Weights of a small GPT-style language model, trained from scratch on English Wikipedia.
Architecture: RMSNorm before each block, rotary positions, biases on query, key and value, tied embeddings, normalized queries and keys.
Training: a variant of Adam for these matrices, 140M tokens, 4258 steps.
Each number is 128 + 32 x the weight over its row's rms, rounded and kept within 0 to 255. Layers, rows and columns count from 0. Numbers have three digits each. The size before them is the row's rms in percent of the matrix's.

# o: layer 11 attention output (transposed), 96x96, rms 0.146, rows 92-95, columns 0-47
# v: layer 11 attention value, 96x96, rms 0.0759, rows 93-95, columns 0-47
# gate: layer 11 MLP gate, 384x96, rms 0.16, rows 0-83, columns 0-47
# up: layer 11 MLP up, 384x96, rms 0.138, rows 0-82, columns 0-47
# down: layer 11 MLP down (transposed), 384x96, rms 0.131, rows 0-82, columns 0-47
o92 104:122127115122153058086117115082167163064135170107126073164163193126094134173156156154083151088170122104125127143132120115132087135079089220127140
v93 094:108115092109172105185140138123118136135115091108052086147145098127104194075174157054127112105139090102156097085166150147185148157100158149111117
o93 095:197090111142069106130118102099144224161108104136119120191129122137168117164138098169115106097105086154108142126149135153090129104116048148136118
v94 115:158132134110118095082148073087156099149118117093143165140131145110084054122097181138130052171110083057140121132083144112082117074133159146093135
o94 129:117078137138151066166080121145125107109073129149143075102175135103087116119097122103170217151094115121048094119134142138159155143083179146182084
v95 086:108150079163099097136129099155091123150112114142134153157104103114167161140156134168206174152068109154114112129146117189172093152101131135120079
o95 098:148106151129110166132152098154130174164158153094154161111058087123207134136148118097050062119132163131130147131142100110108131124098088098161160
gate0 093:137064074102151135165117127164171143096088124187111069137093054143163147082121127143141128118117079157103110101104083152196127195121140111136153
up0 095:120082149123126114079134152091153116129166068128178119156134127131134103201149146103057160095140091123139095124109123137110155136139130118068160
down0 093:185119112135105169052199128154130030099169139145125122120162126118194161078141119132108187161108123172160157134141111144168132123146142175157133
gate1 102:119107137143150116113147190075139121154108131140121081109209133090141112143131131175178115116143189059180102142106093160142107069147137146142091
up1 099:130149167168165141127151110125099133133111107090139111092114153106118092161120080134174121166144156094191162106109120081164110167131130167129182
down1 101:024174087136135116106096125098111166148076137120131163114132103091020088140191132109099089156174109121154174111125113132099171173087143102089106
gate2 126:089167132155182092109112128150179133134089135143117138171205176155148147129078126172184129138103094109132083116128110080116124080151062088097111
up2 115:121095179156150161128169116105167102104099186129170112108142141170162116126153136156127079140149124130154121144161140104172074098191147092143179
down2 103:117119140157111166163145151127052142140130082150147162122069102125087138041173122032115122153189153142100140153106119101116201105134128141130072
gate3 101:108116152113144165144141107118118141125142138078079124140139131099132077134111127149188143079175114104105140197151138108087150143134151162162128
up3 104:126141135135190110107096129123134130112134120136133150104098172133135080128086163116156091137135131087117104117076144117109101136182140168183057
down3 101:130121108131108095134142099067096150143190116158106128135144046134115143056128140073144092094126093047109132134153121117100137136112149131105069
gate4 101:076117139128119123123132073100104142148103159095165103145096175084200085112148101125111176074135050119115152132138111076112209146152109147158095
up4 098:110159165150089160143129110111124132143086099148106101106101114150071155154132149123125212146177097188158177159198105109098157122122070174122067
down4 095:110141120150135142163063173086133153121124159153169140188095086077120123184168105127178147151168132109194124095140147105135158137080102089113139
gate5 105:098154159141136103147143125098126126131162162125099059127127160141149145121119119138184105092177115168125113142101119052134109103129084173125130
up5 097:158116071169121100097164115123131123110126131154110136171160107155147211119100098162144109139124039142125163108121131166141148099142114079159119
down5 097:143156101085146122099127072169086148123109142090081145136091087155171159116126067143152129169176174159071139152176150164151086145167107146139126
gate6 101:103133090182128094126147125150147135156096132175174116052136125070147175087157096150104109165191152166171160162150140133141116110149045108201095
up6 101:093158115110062111148199141097108127137103104175082090127134095103132212097125159157104106169202176053135099157183144119171182138127105126157121
down6 096:024123127129145072111089141150106229194178109129165165135170135169164151135132092040109114081134110130119116084155147118123130132136163121128137
gate7 108:142122188111139090144102136079194079156117107130070126155185137076177151074129143165143116081177133096147126184101089118089143158166125158154098
up7 106:148143089103133172133093132139085138145078062107166085131104097117150124140096151114050106111137064112156157137126091105193120068108093145088173
down7 106:107148088124105148193132170126091177182189123142166094098108131179114147141088117088132076166144100135097148139113166107120101111135097138079111
gate8 106:091166083144177130114123113128200108110107094168154107145147140113144136123145125136152151157142122175147119103093126131143123120148059101106068
up8 100:095116114067141158193093119076135119113119163136147118178140181125158142151068104149157150108111175128124151111089116065102166131130103109107150
down8 090:107159112125138130194184121153152217122057156118117109173088121127049087133151098112207111112158092127152086126159137136150148156135093087133119
gate9 099:119170091151125111090101129156121128182118162095190061138151172139164166124101151157111149093167104131132075096158157128173115100148097136143158
up9 096:124115108083113149153126129138142126127088166105141156144115163105135071176128134130115156139121201124122140168169140120198163151134081082168099
down9 097:107113121130149099169154135074164239162076153094120084111132114086101103129187176073104113111108113088140121184167115104167172120154090149151149
gate10 101:132089139109149128189147128068129136175136138180161084137126128049144143091123133159186124042133188117182187133124123122100134101159139078124076
up10 105:111135082122163099133109095162100143133075110135087177105071135167158091136163105094131097141095105109132121177082182088155195183138160125078143
down10 104:161146102133117110143155099102146126148073143140088122111098123171139093107118075130116112162130139126132098156087178152164197133135140098094145
gate11 086:136110136164072106128186092118092080180144135115123127099140162144177088138089131148139116110127024100153148121083167129104070170193113088114121
up11 097:095091146174154077102122131169129142118129149195179122138176144093059166131125124159124073105083166120110124058071104147163121138111163152209112
down11 098:102133089132065163091159092116142099149115105120133104134118100145190090165077101117138124147135014095115102115167167152098049134138145077130145
gate12 104:066148100171118085055181160123082157160106157124106130176151155130138119091110096136192133089116122124086117132177128090159129121141124153131098
up12 105:114098150128146157137114153086187130103154103114195129067108127130144118138060132121131132149154187159119199157115124158134095096087109111123158
down12 104:186148140130149119105086155092093157132113155171192146179130147104146099141182123124075112116130144139075119117161170146088164121124139124111123
gate13 099:115173091100132087155158136152106129113118133058189123090169140139114110085141137085167150141149136195136104109108167123150141132131104163126122
up13 104:084171038073145157123119125102139143106119084106177159112144073156127123104144163125152130144069105156179128113128110127047186152163122129135140
down13 106:056151093074145119125117088122136209080086131099153131135136088141124132042176072142177139109132170144073142121144125093116109129131136134117120
gate14 097:101097071111112123131179142081113151065168123151186117119174128117152106063115112100146124138112085148160135135128119044110154151146179138133163
up14 104:140087156073131121124121114134109156114163113142092157097080148122163115075183122150133150055126136194130158149056064101049096117133130130106140
down14 092:096171052091138149104108110143127198103103114156183181128124205142083142095100120111152128120111139154073140092171116155131214135130105085156122
gate15 106:108126045112139100116169129170116126112088174192188123195134136115108110080070107144156103117237169117144125121111134164119119120109170138133083
up15 101:114108119099152130172159159141092148131087169160125214149086101115108074128123041109115116165141172098127127144080089138124106181129137153144155
down15 100:134143148043157155124116105145117174113113148110105138110126121102025100099182139126158129147062181156123081160140120097091156067146112125070131
gate16 100:134095071115135113127197123096130121139133070120171101166137117094114112069096088112148102136094122131136127119090144075093155160111099095055159
up16 099:092150106160146173086158154123075117138141077121137134158166082146159087101153167147148121172112200081113140161171145180098101162103096067111154
down16 101:045116162135183165101149158149138152132148146145070146136057179125111148150126119177122173101134098151140113118154115128187142155136088136158177
gate17 097:100199101105120068079139171103118084112127115169158053151145075101178186060110143113119077211119136127137140113140160141108148175149129168074163
up17 107:150124131139056160098077097143106117154109094101136114139112143158144114182059074171138082096191152134151108188129127088162148070109089137166157
down17 105:203167148178140161140159127165095168138130080120122139156159190145032183133165124139195139086101099149157116110171088122065154138113119108108111
gate18 101:125082132125114091132134162163152167113139112110154112111102084129117127122082121115146076181139171060089090090142133000157139116137152126127174
up18 102:105153131127137124136117168108162088132189152098094171146083173119182111162104167077081150046129142132120146165150158107173164204127165125126135
down18 095:148154136056076142144155101144125074103122126162173136127127130120079194145178137082156178082064088134108143164126165171125097136115085119153135
gate19 112:133136139151152110134133107121124109119092065161119158165076110076153140099151087169164102118122094120133054108177138132151140142099110112161130
up19 107:152142113092145111120121072075077122116109190192166063109118113158092141142034095126124170099085121153137163070093088162137119165128167115162051
down19 107:169117119166046065159127140145139101082136175150139139155130112140098132114129178108174153086139083126115141051145143137127149115150157136166128
gate20 100:096108093139133104111106123149154141157185119115136116140235165099166145114151095150100154139067078123151143121110125127194101083114101115114082
up20 103:130101162099171073049181153017093138146123164103077119166103137145139082169140124103131137121129113118182127086097116160177136080148097143102147
down20 101:066188180109142092106148166114120177086139103086103128099064150128118098158145137116087167112127085139141124171132122103123051072147097117127148
gate21 107:082119108181181140119116179159136118125153116176110112165069116134128134124120159142167127149066154132136132137163091134128096107112095125141202
up21 101:140104201112175130113098105166170148075107160133099160125120164115157086152162219159169129078073084112141111111110132139156108151162158121187133
down21 094:205147146064115153152099086128130071138078113160147131116137134130091157094082134099117129079141125115083161138174067161221165162112138123096131
gate22 107:105101203165145085117090167122179118158063127161137116111080120093155128088095116146137086096179109105143065124097130105136152126203144107164131
up22 103:127184113145160178061154158086107142110127133092149106104122121208145094134109099078135149075110193092128122063110118095054129101128127155133104
down22 100:206151115121189127158110152114148174106107139145129109186108108078251126174136122089147098111123146152117165105125110153133156140134106139121125
gate23 111:117116148111095176129129086119142094164085119089148112113116071131141109114157077226128128108145096167139111129124135089143076130147133137176161
up23 099:121143141166159124134082126128177087123100137079135158092140111102125197159158117181100108126178169172101120071099078164093123150127078124146188
down23 098:148117110141115099094096102125128160115138175127127115128117123167048181093150100136188148086107189150140172054171165094098193149153116174070216
gate24 104:130144080206181121117129156135156117131107130125116108232131141146170082130121129169126175104134110117180141129111115076149118126191156140170113
up24 096:131161114117101102109192134099159106141126145124145166126133115146080168127107100121109090089133168166131124124107131152171152134116119140124164
down24 098:153201124092146201087139161121173174153132190097110133119080149174158109099095120120059138125152140117155110103083104173128111175139124137104200
gate25 116:085118118167131090166130061104146132108113122073136065143154107121135109098067126127191095147101106144127123140183164124082172137131101118103203
up25 103:177145112124062101138163140087083103196127124122125067111151117139134083091150092113138064106141114136138129140171122124088145125125111115109168
down25 105:090092176131139145118109119069151072102017137145094148134127113073137166141108082169064161125164168080127087068130119084093114080125121142134148
gate26 090:136143107160173090109147107111126065142107094140142080160140192101202138126084121180159157140102158132114121142147182158167112098140102074068134
up26 091:176087123129201097142092109126087100088125101125127124112058123130179090133090128097148144154115166142131131138142196112147159102115134145113135
down26 096:096118112148068135116098140143166103104124102158153165122183112081136125113166168189145161099170072158179137089145106082126089105132133119190078
gate27 093:092082138133168114127183099138115105130146097125208094176117165043149181120134117113122124128137145148174129144076114130084215142160151137122063
up27 092:086133112148110199089122113139118131147111125135142133135171161127129089171136179117145125172071077158092159159132164095096111091183169180156175
down27 091:110063113178114172105131137113074121141121138106177061153127156143071172168136118189156167117125146076153092106146144123096099165175086189107182
gate28 104:097160141170142121123101175119092111205126150080177065123125144049140102146126113162181181094140169142152157133163093095106100105185069135196136
up28 106:137095137115155130164130163108074101106125140115117109066119104088135119088152076149121149084115088163160118114115073101076146203145121099178084
down28 103:053127116152118141107137186118138089083151184102180113131158136086197108088139140194119151149148146182163098173119100176134089137163119070109172
gate29 098:124177139047117086131106113082082126156113108149098103148096081064117136147133173182158130123134120080133083160122148115151138144173080141149098
up29 104:090120159158125132134139058091168165126091117101126133103141108146123175100123070149139187139113185083131080158134170147076144173090059177127039
down29 101:101148144142064097131123091171115076059156170109158133096124110146162136105131121120137171104165122141177164075125172124095164080117166154122057
gate30 102:086134153073183135123127124147148122112090193128155143145138143129136137084154028136156104143139159185117101107133117112114091154159080146143132
up30 105:151151154080094164143091086181129157110160167091152063092144103171096133071134126098134112113084138120125136120114076087136123148092174102125100
down30 113:067149133067102125139152125120174157102145067116104127152129125129011055133122097088107105111137111124125118184124107106111125149111073109143159
gate31 085:101115162137109118123166113079140069114150074092142109131126168115162121087126113186084129122184153147143083098123173156129094103123061128115135
up31 099:125121163082113114109153161116125145147129186159152137055145149128100106088141125079127126107140153123129090145090153146053180126156141148102139
down31 091:179083177091113080100095125140137114135131142119151115104136114136192134157092105129150151084079105151121108084136107138153171173131169166153133
gate32 112:059136104113139122138088119138157137119052156096158133153130159087121154075102077120133065057134097103175090130120126112087177116106097124132140
up32 099:095109094131104161048070160147143126149131120088126085154135146135101055135134111165153107126159077166109088134085125149150105170161158141182125
down32 099:054105159149115179111164165158071104086192142103112139159134096136103116134126097122085158145124129123134097147089168128141090111103152159186136
gate33 109:089134158168097087164142154151139139129125119167057099183134113086145099111153188125174126096145133130145112093157116081051122123086109098173109
up33 098:147146151123104154150119090107146168153093114120136031177064130115182092080133146097115098127107179101124143116154041097135130112120137142148149
down33 102:043163132164169141120115192160132211114091081115143120174112177156066105084126102047113058129116121154108131117119108129084125148151143110094142
gate34 104:134146131141117088086076117069142084175094101162142161163149145112160088115150135134126140110128112164225143150130085122128108132116138134124089
up34 095:145194130131098095118091087127130068155124107144143144183176145155107146108089102125078163133178092110148114120074131151127131052215154102134107
down34 098:016164141159148087118140133141126210110177165160166118138074116147092160120074124174086119112162121089132068120105140125079147112119150145144101
gate35 094:105178142127126152079104127171196071094113145153152101130117075135173176133151145142131140099169088102182095135075104116166175114162133116109116
up35 097:164194082101134151125131145158131130114144223137146117132105153125163099181082142127097188127125161179145106125173161147130089130149092130097085
down35 098:208107153168147079169106138133130140121152157150101133128204067133133075113136125119115098134058079083160133151151101134146075128099136138090096
gate36 109:116110084130117133132120161111077056145127111189154121148159105122155207107107107170133146102141110164138132140114147098147091138115115116109139
up36 098:092093115163128118160154155183118167122152111140118154140064103126085129097220148090121151091074099107119176114112123158113142173075153155157120
down36 098:158110113162167180121125143103077078144070152120136155150148098167192119107122126149092078142131129112129159192115135185143101096137115151152088
gate37 105:102075112153145058115174178177175138125143134091165126130088078130105176071119074088159120159190138121124108131130154095137117081125136132083128
up37 104:133154137155170213137144148180119124139111166150125146081125109144151103100134128103132186142110145159123143178102089128083139117079163200146123
down37 104:136158173126107130101083154151161091082096113114111164099096160173142098162094115125119097051112153151107120124068166136100115142151161117164114
gate38 105:008098173127125073145126140146145113133069074089139103129113141171153095117165085177124059114111113107167061107152149113115167122088098128176112
up38 097:127144105127113122155149082135134144084127098163119147088123104112148153094139110179094090193114084124153099110142133125191132106127122134113063
down38 099:052140098101153101121133099079126146196157108144138121190135071114138110145101169108136188081139136119184150129148114111133139154120091080152146
gate39 102:120071139134123130178146190186136174096062153143121125149128153133125094051156160142155136136136102184182116116088108100165165170111107156103116
up39 098:112136109154131120110136099117114160221156142139124085055154135120137126146107112094122121175115125107105082131122121156106092120134121156181170
down39 097:123134142117154146164138152130158203155152099132102121138099066141129115164089094074149119114101159110148089175093096163126057119152122079084146
gate40 109:084106162119118124107091123138158102126074122066172088065127103083152197116166073138119082097149142163179101141091160126139147140113128117089158
up40 095:103114144123135128147143172083128156231110145175122087112128072153091089119148122084136132137170084136176111141099121122172166118126128131153117
down40 099:085188164105141152178202113143083116072151083107148111126072111112111107131130104085114139075131115154110150114116142185132087145151135163195122
gate41 100:099188103094147108122138111109148153116149134101095144137156171085142082142117125149131092054102125147167132169158165107144129120122163147123156
up41 101:142136089188086158097102104117100158119105135170173108157106062062162100140126141166155089091130152127096123164102172165151118136069140133140111
down41 103:133143101091089065107105201133174068119121188138118147140155158062148137121148120187127161153089125169115070150086168184126091127138188189123097
gate42 091:144081148132159130052121129222121108163150105171083047160096112120126136120104119127181081147149173121115202108157114143114136116122117097126131
up42 092:128129080125139138116069113120169122201123140110135113155151106126138097133137110112071142097082127165125094117126118145121135179122174141147188
down42 095:149160089149118118134078103119129123210122091178119124136125089154141153116158145053137048179077131064160085101129143090149128098148121120147123
gate43 092:031126122126142051043129161147183174126184095073126100091148145114131142078145152127174116175077111155142138111097093058095138140154181090079157
up43 102:104117142149060152094112157140120155161135154037107143105133133148107208124140112134146172052134113135117127103142147096096103093208104178144185
down43 099:042085196142118114151122129128131152095084174108126103115195094080238074094153132140189086101086119104149142092115129091116116139123146139159171
gate44 092:161174073210078099136139133111137108173117113118108128133146123185111131137177138109153150114159094137125147186127123148167139129147169129144124
up44 098:159094125136141121125119082097137099136095113012078102186148137157133104145119144089089107116143102132144111151158138154136179154093102184102137
down44 103:061115103095158118115146138156141159122106141149160108118177089052142099136171097117160136128134118096129129104120116068128067115116124111156143
gate45 101:087122088102196138169115108145141130090128113190117139134124167102176076104140093089118042091124125155177100065103109071102169134146132183108157
up45 097:131060187155157149097175206168134163064102104147119118150120116114141096141170087085116123130109172113138124150107135096110140108152120170114119
down45 102:105122127103160143132105117100117186092179115158117124132121103181175135118141151026112169031120122083114086075130141104120162152148131124179133
gate46 093:117154127135103075114088154159189114156092113104067123150130105115120040119148113169171087143175125162144135148169088120141083125103143164161157
up46 099:144148134194131136063129113159175140165142086161161091143138098106115171128198098127121117127118133126187094135148103143094167097084074141127156
down46 102:078097180147161095120102142140156136189152069128147124128173172075138167099174092135100088099112163143134147033144146138103101149125111131119170
gate47 089:138122066105184106149140135092105125147131186157118094156121100138175155105134122181137105112158125145149130119124114136147171150194113138122235
up47 089:086093089119170099139085065142112072099106155120141148124111087136194104108146143185135110091090099102107103134124113109118122060104118129136171
down47 091:064097100089148092122207109106144151177138107130108148131123152128093156113103126139208099106148111119142117073088117143114140088161127141079151
gate48 101:099130110137185104102158147136132129131085126147160137076203172073119103098147090130137089126067128148156170153134120066157164112159049124156093
up48 106:121160102154161097109124119104144138137141194108116101107109060132128137147100090145148145130113097117103151159138167221103080102098176146114141
down48 102:213190128090150171168163135060099207186137149096102083149164142140056127136162125073063122112146140110133131164149124181105118167142120122127137
gate49 107:065039107186101088062132129150130126086127130149105058155156129073133102116099099149158113080133164146122100154130137130133101087118172134174149
up49 114:119157120153140120153151078170178142119129134135107169096181069146167154146137163114133048127101144163171165079174110119122150151105127158119121
down49 112:115153123125157122159151103168181125143154168136129191094147111119143096180163156185133113134079157150201144076179117116123114130141149159116164
gate50 088:115155127133151156122166147130091144166107101159133087204084140133147127118112107109169082130160154095092083119168147160117142209149149111154085
up50 093:103108167091145153154112177135145138151093121132139140095078212147142123131124091137116149125137163143109142082113146214175150105108158154105124
down50 092:117195080114115092113121098084149152104096107075091120107094138081097126120149155082114114087158129114157112148129143092103162151091113128183101
gate51 101:117134167095128134113157122172197085175074180173110131131151091109131124128084146141162090127131140139208149131089075125096131145106144089156148
up51 105:136122163130099164154105146159146155120099118152054164067178092174106146134087132080133115145138108144141107079053146144112093153108146095110102
down51 108:180108149138133137112145135122110132078089059105104154097107130158129142135127087139099141126114084147164138146135115155145087148104104146126131
gate52 093:141119174100087127119118150087108160162084189106085049146099085112154077106094097114164142165202158151137153167133117163145100134122115106107110
up52 093:046103136076143118147151138120110132126118167141123155101138095177098140083102108119146137126116154121167095143081176156120117143086105215063172
down52 089:193161167126146107121118091120112114107138133130091093108154126119144135139176154118120107137118130096127216154134099141132177087121142088138101
gate53 110:132116140150202136084107101088126082100181096170198085156112147107139169117110047210138164122169145146162124109083112085109146096164075137145123
up53 111:141174140148186100139087182133111163168126103114127111167098140179121052209117152139134131054136153106092132104133126107157138109092068146195119
down53 109:149131104144193129152090158170134120130143142095171144144171124068101126185130125149139079167147145161117111210122111122105182119067078136097088
gate54 093:136185195171169088125085074118162077111159118109181039144128136128138108069098108116124127074143185187145154170167132149143124086180125078159129
up54 096:115150134131087177144178116095124155143160105149085132139121099156150137095166134138153138160138086068134117113133135193117086149136232083166141
down54 096:132105050110097067084181133161105083114163114145115127140135177094210139156153160142122107135120119164143091142147141168132030107096133081100078
gate55 100:087113168142110134160182167084093099126097123143181158075146139120144090151140136129097177143167113107155089184067102109151121133173108106112137
up55 087:114158102089100130145124095133101150148111144133094131190152181100195135103179085194098147121155132089109135146129079089091176152106053112165138
down55 092:115154142154127069148148122113158165121156127117127128160111141143076134069111140089130140119065116143130124102117132053124123155103154127125135
gate56 095:102076079158147074145127107103103124164108101089111119213108180097140130076106169147212142097085152135102144133132079110133102107147134188152149
up56 102:133148192152109136146141078190116149100106135101196111083122149139164098081069122129119101160175098125110087170152104119095165127147095141060135
down56 103:159156160122106058117131104141078107138031145119154139040098073120121157111159121160109069168091137138117118137123152188116184085068100124113079
gate57 108:133108128169193117094150148119137109127162154139149156136146097086164154082171096148175147147083112184118090067141060102101101127189106131116157
up57 110:157090129133121046138089092088136131100122123075200117152104120132164133154093077166145126098087113194136166108128086165145167126148130085150094
down57 108:145132142175113167170145123133109121107153136154158160152117129148206116161120132075198108126178100145154185111099116100101099109082122083108118
gate58 106:125144127105110091147135085133165135103081119161121159130148053140144153093107108169142122067105166124131132090086087097132138109139111124156086
up58 104:090164124073102127099129107130163144150096100157103110174110115095125136168124058131132162054124169117069136154110122145109158147184077134091132
down58 110:007072156128103140158126143142147116140141142114098124152139192073112099161132135184177091100137078134135084110171118109097084110190117143195197
gate59 093:132112149117183116122151164204107080151140114118141091202112097111142101113136144080119130133123148153120153127130116102106149174111170163098181
up59 097:137097139196119107097121115178160121112115107102094161154073136093125087104152059118139138098114131134077159170144140126145094083081137099081147
down59 093:160072115133133090070093111116101127156091122152099171139112107132084126151099125127111146136216129118129142093114062131132168123123120132144120
gate60 085:114080069099170094156112129053085100124171145166131154160146090162079100115173067153163179062160138116128076098125099166146115156113092112118118
up60 091:067174119091083153137126134130133137134165100113129132142150099140155109161140148166168118119169157163178137117120127161126134153152145096114125
down60 086:121052120122123081135084170187180241119111194135145151133114098087160140156159100130115164134142136116093163172148125121194233163106122114126135
gate61 095:121132113184208071137087063122123158103141158150142023123149119107103117156125142121185166103159108232140159111136113132111141131123123169170098
up61 098:115120152154126135117114044101112116101199180194140068111150149095136149141084101112110099079115142211113128092117142094146133112105115126156126
down61 095:080068145124159112107124140169091115134138177103092085104157084121164133088100142135147178143107093097155109116095093087192200110118176124093127
gate62 093:082117119129190081183141165082140141146082164152130110149140101115070118096121098144140138120093137063156105085122104116151133156192091120130063
up62 101:117163156123135079138093095085150144077098121142113109118088123115087101133101092102165145145136100187061105122140145166136113119057193094136061
down62 105:111055152169096103191123113173104117140105093084158138163118144089000077121135165128143095121132141142120125086128116133170147115102110116140132
gate63 118:081094158137079168064113145189129112178114154197098129170114133077159134096170103141186127128169182123173134167112165110161128167079107147131132
up63 108:113126190188139138105059075124125091097109107140139194092116148124141165125101166181127122080148136132099128074155152188138096122158186147143177
down63 107:091121143093056166111115069084159110109115139133165173174137164124085148142170076070152152107137101128104162071167140135132130143121153148126122
gate64 097:141148134143176076129096190173130140113089120095155146123153123107129049088094153138149150104170157139097103145142150140148174144179121153123129
up64 099:162076119161124150096136145127125105153143081139125116152164186082133157118087181153055089096085141165128091070055137168089110108139135144130167
down64 105:167101136169108139099182145159166209112062062117149124106142086122082144073140052024137129119119133161161104120139115155178089148138106143135137
gate65 096:075061136167089178126138147168132119184130160118091133171182140092152064159157120195137111098158105137127133089137109088099129172095156080131144
up65 095:122084035106122100139123119135089117116096173126170157109132112081102128127115138129152116105135134119151137236186177119168121117095136099135053
down65 096:147120084147171138118158181148172126148092228134111116119108148086154143153189163146073108146097115116123125142102118164158096153117136144094154
gate66 087:085088106136101083116112151116084147134146142159110133141157124079096218120133076125120130126137162105168088135164065131093097155132079138129117
up66 092:154076093127152133150117177163168070111154146144087141174129168120135099159113161164165192120232121079183126147116104086083194091142116115145153
down66 096:129129140184124113104082107082158139103114101193161125155120194140189144130128148136147112123129149111141152110176117097121129171139081122159159
gate67 123:024132124068126144174156189136155097116065112133169143123109136087127178121167155127173084143142144176102080146127095079115183130124131174129133
up67 117:127146058085135123072145075138079147120145135091189161130184176146123118133102088156112135165091120096110067192154080148108116118081118089101132
down67 117:139144070105099144092129118169134023142097134101155094084118083123159135113156105113148092093097176146107175195132155144115060121111154089112132
gate68 089:124117153126177155105091129078154126136088109109136154162168057092119135144100098168121102074146131153113087070074102132102063152196102151099084
up68 098:136138094122132068154100187116213129095147103153138120099121137131136092148153108114123127089126161135138109093121167097131139146058092167152172
down68 099:079134152181144154105125121093096155113143092160181088178103128116134122086093089051172113097087141169147140132184156132140154183129091061119101
gate69 093:135145133124110120167181121137145098103151101196143166057145196093099151084137165110155113104117151103166146177118146117215094161067133152151111
up69 096:114124091112084124178171112172140087121153091166068127158125141097142135159171170128100144121122065182153175155169152118171200120103115138130059
down69 099:135106080157175150075116147145127088112127102146133133106104166133061164144160101093114108158150165129118153103103104148156161130095113184091132
gate70 100:150137047109145100121142136138165123102110099137165051154089141131158117103132172134122058121119099103125090115097140090149167135151079060126149
up70 102:122132104115126150100199153145122108182120091070158104124133137143095081108132150119092166109165180074144072225152144111074123139124189139181097
down70 102:125178134104133135155120160134120118123078132054148139133159098132179142185129118157083063108094144129150097144115115147115119065140180110090135
gate71 096:081112154140130174091108149095177131118143145179171114195191105108150198066124156219111134060102107108121113059126119117148100120166147113125135
up71 105:133124149222140128137138136137122096110136143060123169158124127191125123094216111136141169157131128141161091134136150115173115138112095089156115
down71 106:133130151128090124129125111113102170110119089117107130146136128173122162091149116160169129157144165154144128142148146140086126159126100126091071
gate72 091:112104111174116114141173171062145140140143089129170107113115124113174080127087113109149091093130149056136174119151162105063144132135089106122062
up72 094:100172147113081189160102116086154067162077100108172063131158162076124152136126124165087127106131086178158187131163100138104093121040133118154121
down72 092:093153128108096113143076154128130238124137128118113147171131078166138117147172140070150137116116150094167144056065101119090176110133124122089090
gate73 113:091083145131164121124137126102184095171140090141154134113158122068133142111108159133122102113093168193141102117110095112056124141163138152144109
up73 114:097093143117091142140168140147133078149118108126143126103157078198121159121097200101083088171112127056118019125112114152156105144135098119186131
down73 117:101151160124158175157133105166161173097168088135125148060159160165141069151084168100102154050134109074172143125135132150125136179155102068150173
gate74 088:149092148158153143142116098097157089144082174130098101135113136112152128084095116145128162069120148134111113081153150079134163152169114140169105
up74 094:068135188134123078129099118109147147131067127142115096133141091124116196089125130130157112095125141169125112154168087102155128114109141188129153
down74 103:000153119123119115118105076120125185147043139070178115103116126128169120135126098200168106134116113159107143098149150121116149127109116121138152
gate75 099:064106158122126074136152060152163081137130051126134123118126109085133106076101175122190062134122141142133117146183112042112143196140183098091137
up75 097:134173105092167131113179085169135140140109154098160123123118145143128140147118092163104136052123158152109158085127067136174085118106085165099136
down75 102:126142108069138153144156083149175133145144127132119161170179095061203121094128117162083072109107163081097142215127090180107129114113140166142176
gate76 110:115112140154199099114143108167155103158087101148115078112141163145146127118159131162156089146158139175150116146181107148160120162166111132161124
up76 101:118132091107127106125139041090134106119126126123137088169092130137099149134200153136175094165155100118100144109133097125109148122083120200099098
down76 106:127100146080135149119076107134094128043070193128099125127166114105208162110113148199119163110118137121164169122125093120125159096125117134102095
gate77 113:100129145159195103119084117150143084112049099078143120124123108089129126102166115139123077084118121112132120140081097134125145114213165091105116
up77 105:112125090090154146117114152124088149188139110136098107151082150039124119149178136129147179129120053109148204152174060141118153089159124120130136
down77 112:083126169144119080116150130115053041145172125115162128149163136089255138149130121123060168122125092136112171138100103063146175104125154149118099
gate78 099:095106101122149121105126125126164136141081123105166097184082108125190179087091121162228091156092095142090111144138125141108152082112173069084178
up78 097:160057106159169109138150138168127103154143096127090135152078143098143139131121101087131055073164182147101161095125147111114115132149134133140170
down78 099:099194067141124102103129131102109173117140172126172132172123082186085149123183120112124117157092111113087125065143166168092093143107177149111178
gate79 095:103254094125142125155093034100099109133107125135142096136104128081131213103146082114141089152172136120147093132162134058173163145171118141174109
up79 100:118108158092173115115122126128119137114047138131101089119110071097099189125154083096120104096141172148097101144115117145115177102165093106104122
down79 102:022142134079088136155085154131132121193105137152131106109178132167160109109136089134190136102142087152112088182091139163101131146122194097164163
gate80 095:144098132178148124062057138148099133080096105114146129114120154102136140112150099103113132060149187158166098136140139074138128115164079072142045
up80 102:154125144144121149166125172115122111165156160092135039102162129169195120121109032111094122123136138213143151076114124135058090123107097127101080
down80 100:165091112117144134092119163149164117205088184096143091140143117098075128109100119179138183109096132139120164129130134086127168093158125139086146
gate81 093:083129123108133144099137181127126159106125098206144116137187069075096187084147077138153124177172119095140073079111110090068165164189136124112178
up81 095:091118121091139094115159118137133094211107132108144135134151109146114152136056211159088164143143134116166113065114195148126134138162137079122121
down81 092:110148156152114152139088134164108085118145171109107144169109116074142070164071145109108141130142136069086128210081118102155116070058156128152116
gate82 098:087096119168125098145151156174126111127098150168171109106129114103173177119076208157126130171183104128125085103167114081115164103101122142152090
up82 113:146115130163107129150119084095073079124151126075114118111096118130125184125196115111168101158041106188145182171147149158129076142120150167092114
down82 097:206144103125095142145151140163116143109102140061155139126110117104091125145167140168075115192094124121109166125096119216105081131130107172078125
gate83 114:123162121155152101120091130136124111097096151168111079139117094078198184108076042149171133097133136133144072149130154129106142111137110129167107